config.yaml
vocab_size: 2048
norm_eps: 1e-05
qk_norm: false
bias: "all"
init: "uniform"
init_std_up: 0.0442
optimizer: "laprop"
seq_len: 384
train_tokens: 144400000
dataset: "wikipedia_en"
Each number is 200 + 20 x the weight over its row's rms, rounded and kept within 0 to 999. Layers, rows and columns count from 0. The size before them is the row's rms in percent of the matrix's.

# layer 6 MLP up, 256x128, rms 0.169, rows 105-115, columns 0-127
115,186,196,184,156,203,196,221,205,181,184,211,196,204,200,197,175,196,185,170,206,163,171,180,231,212,197,207,142,206,211,223,217,213,223,211,207,216,176,161,189,253,201,190,176,212,204,170,219,186,168,213,202,210,183,233,231,223,190,198,215,164,171,202,253,204,202,207,211,203,190,227,193,191,198,173,202,197,194,187,199,237,215,178,195,193,183,178,196,174,202,201,209,223,202,225,188,164,174,203,178,216,181,227,203,200,217,189,216,189,231,232,235,209,190,185,192,194,222,218,193,191,178,204,159,196,212,214,225
122,221,197,242,227,231,188,199,178,213,183,188,195,227,180,191,227,205,221,197,233,205,222,167,214,195,208,183,209,219,197,152,191,207,177,201,211,204,166,235,182,206,175,200,222,196,215,151,202,176,202,193,213,224,179,169,155,187,183,193,218,208,196,183,161,200,218,214,196,209,240,213,177,178,199,180,199,198,210,209,184,215,203,225,194,164,195,215,241,220,203,214,175,157,197,193,238,218,215,200,205,199,187,184,187,159,190,207,189,222,207,203,192,228,164,224,177,202,179,207,218,197,196,220,210,235,208,183,195
103,164,156,212,161,224,245,226,164,193,162,198,204,201,198,178,203,233,181,185,208,191,230,196,224,180,185,212,205,228,197,204,170,195,181,213,230,189,200,194,185,218,169,188,181,194,196,213,206,195,198,164,202,247,197,200,230,190,173,221,177,166,172,196,226,208,172,211,190,202,209,192,233,197,214,194,195,216,206,207,181,206,201,222,208,208,195,240,207,223,211,238,201,202,234,208,177,196,216,179,175,208,197,199,192,211,164,187,217,195,236,188,214,194,187,156,198,209,223,201,224,188,175,215,181,160,182,189,193
131,192,174,183,217,201,180,191,236,213,196,218,196,185,192,200,209,159,201,214,202,216,196,177,224,193,185,178,223,228,175,198,174,207,206,209,192,186,169,236,192,177,187,189,244,165,206,221,213,174,217,207,204,179,221,225,216,243,168,166,178,193,198,179,198,216,203,248,195,225,208,193,161,216,200,213,205,226,201,166,228,172,220,206,211,202,199,190,207,224,177,228,203,185,218,193,199,211,207,208,214,183,212,181,202,200,209,162,227,192,190,196,181,183,199,181,185,202,183,227,208,197,194,230,150,177,250,183,229
095,160,193,207,186,234,183,204,202,220,176,218,184,207,222,192,161,216,231,193,183,200,222,189,157,177,228,231,222,252,209,225,187,236,165,205,249,208,178,171,208,199,185,216,224,205,207,175,174,177,226,171,220,188,228,220,234,205,187,215,219,220,162,221,195,188,186,176,197,190,201,207,212,200,216,189,174,185,203,189,210,169,214,178,194,203,215,199,156,199,217,194,182,211,187,204,168,227,205,205,214,187,214,189,200,179,216,200,194,193,198,201,179,202,212,187,176,181,182,232,209,188,209,201,165,217,224,183,222
126,178,178,186,189,181,230,183,207,220,180,189,191,207,218,184,180,180,213,187,183,173,218,220,231,232,220,220,183,169,179,185,192,173,220,215,200,210,202,228,221,155,178,178,216,216,208,194,207,244,232,158,180,205,169,192,201,233,211,200,216,216,206,216,187,199,201,214,205,181,230,188,198,179,169,192,207,178,189,214,195,235,205,192,221,223,198,205,156,172,213,189,224,218,203,218,184,225,190,178,200,226,214,208,160,227,195,212,164,206,225,232,219,172,209,218,188,205,221,204,192,205,172,177,166,203,182,196,225
096,202,211,186,190,187,162,177,234,175,199,196,206,187,204,217,197,192,200,209,231,225,197,201,221,173,201,194,234,218,203,204,208,172,196,201,198,182,219,207,145,189,232,205,200,177,179,217,205,161,191,207,199,198,182,183,166,198,210,207,194,209,203,216,211,197,199,210,203,197,177,214,194,229,215,218,228,211,241,220,206,248,179,197,193,189,190,180,193,219,209,206,199,195,224,146,205,143,234,192,192,197,207,227,177,205,190,171,238,167,215,198,181,201,234,199,197,190,151,161,217,219,221,211,222,196,170,196,191
102,217,234,190,236,193,196,206,201,188,185,236,214,245,181,171,222,218,215,189,194,194,190,219,200,190,203,176,232,211,181,203,155,209,170,218,169,203,210,163,166,164,223,189,151,192,189,217,176,214,203,192,200,198,200,183,185,197,232,188,185,210,192,205,190,207,203,214,228,191,184,210,236,208,220,207,206,205,214,202,239,170,152,181,211,215,186,199,223,217,173,194,204,213,238,237,198,199,226,207,205,188,195,195,207,189,182,184,201,196,210,161,183,192,199,179,168,189,187,219,192,213,162,180,183,216,220,240,188
080,191,185,164,214,187,180,191,240,187,216,218,201,212,198,194,227,187,219,219,217,185,189,250,181,132,178,215,212,204,179,188,237,201,209,206,149,218,176,194,209,185,213,213,192,197,206,200,209,177,189,262,207,193,166,199,209,217,213,217,204,215,212,193,202,202,207,187,194,174,185,196,208,208,223,217,199,192,212,228,194,226,173,185,171,197,202,217,149,200,152,192,181,201,204,185,178,233,166,217,217,185,208,227,175,182,188,209,217,212,221,195,205,227,208,206,207,195,202,222,206,220,195,230,179,202,198,207,233
082,221,173,164,205,239,203,209,199,201,199,200,177,195,197,198,223,193,242,201,202,201,226,216,184,227,225,205,180,182,152,204,248,210,227,186,222,210,176,211,156,170,182,180,179,218,197,200,213,182,194,170,204,180,188,220,208,186,207,229,193,199,175,203,198,227,180,209,180,176,207,201,162,182,230,199,185,199,234,201,188,204,166,230,190,229,200,185,221,183,223,211,211,200,196,250,173,210,192,208,233,230,167,196,208,192,168,200,193,183,221,188,216,226,158,196,200,186,206,230,214,201,195,196,199,218,212,195,233
046,201,207,208,187,179,219,185,192,199,212,214,221,211,213,222,188,214,201,219,221,183,187,236,205,213,205,215,175,199,214,210,222,175,198,224,195,202,177,170,200,198,222,190,175,237,182,210,163,182,207,196,223,181,180,213,219,158,214,178,180,187,197,198,209,173,185,190,123,194,204,183,184,199,185,183,206,122,210,190,229,188,188,193,196,196,173,194,150,224,201,205,224,208,198,197,203,187,192,186,179,227,206,231,202,229,209,220,188,194,225,191,184,212,214,175,203,242,208,199,173,221,196,195,223,221,186,205,226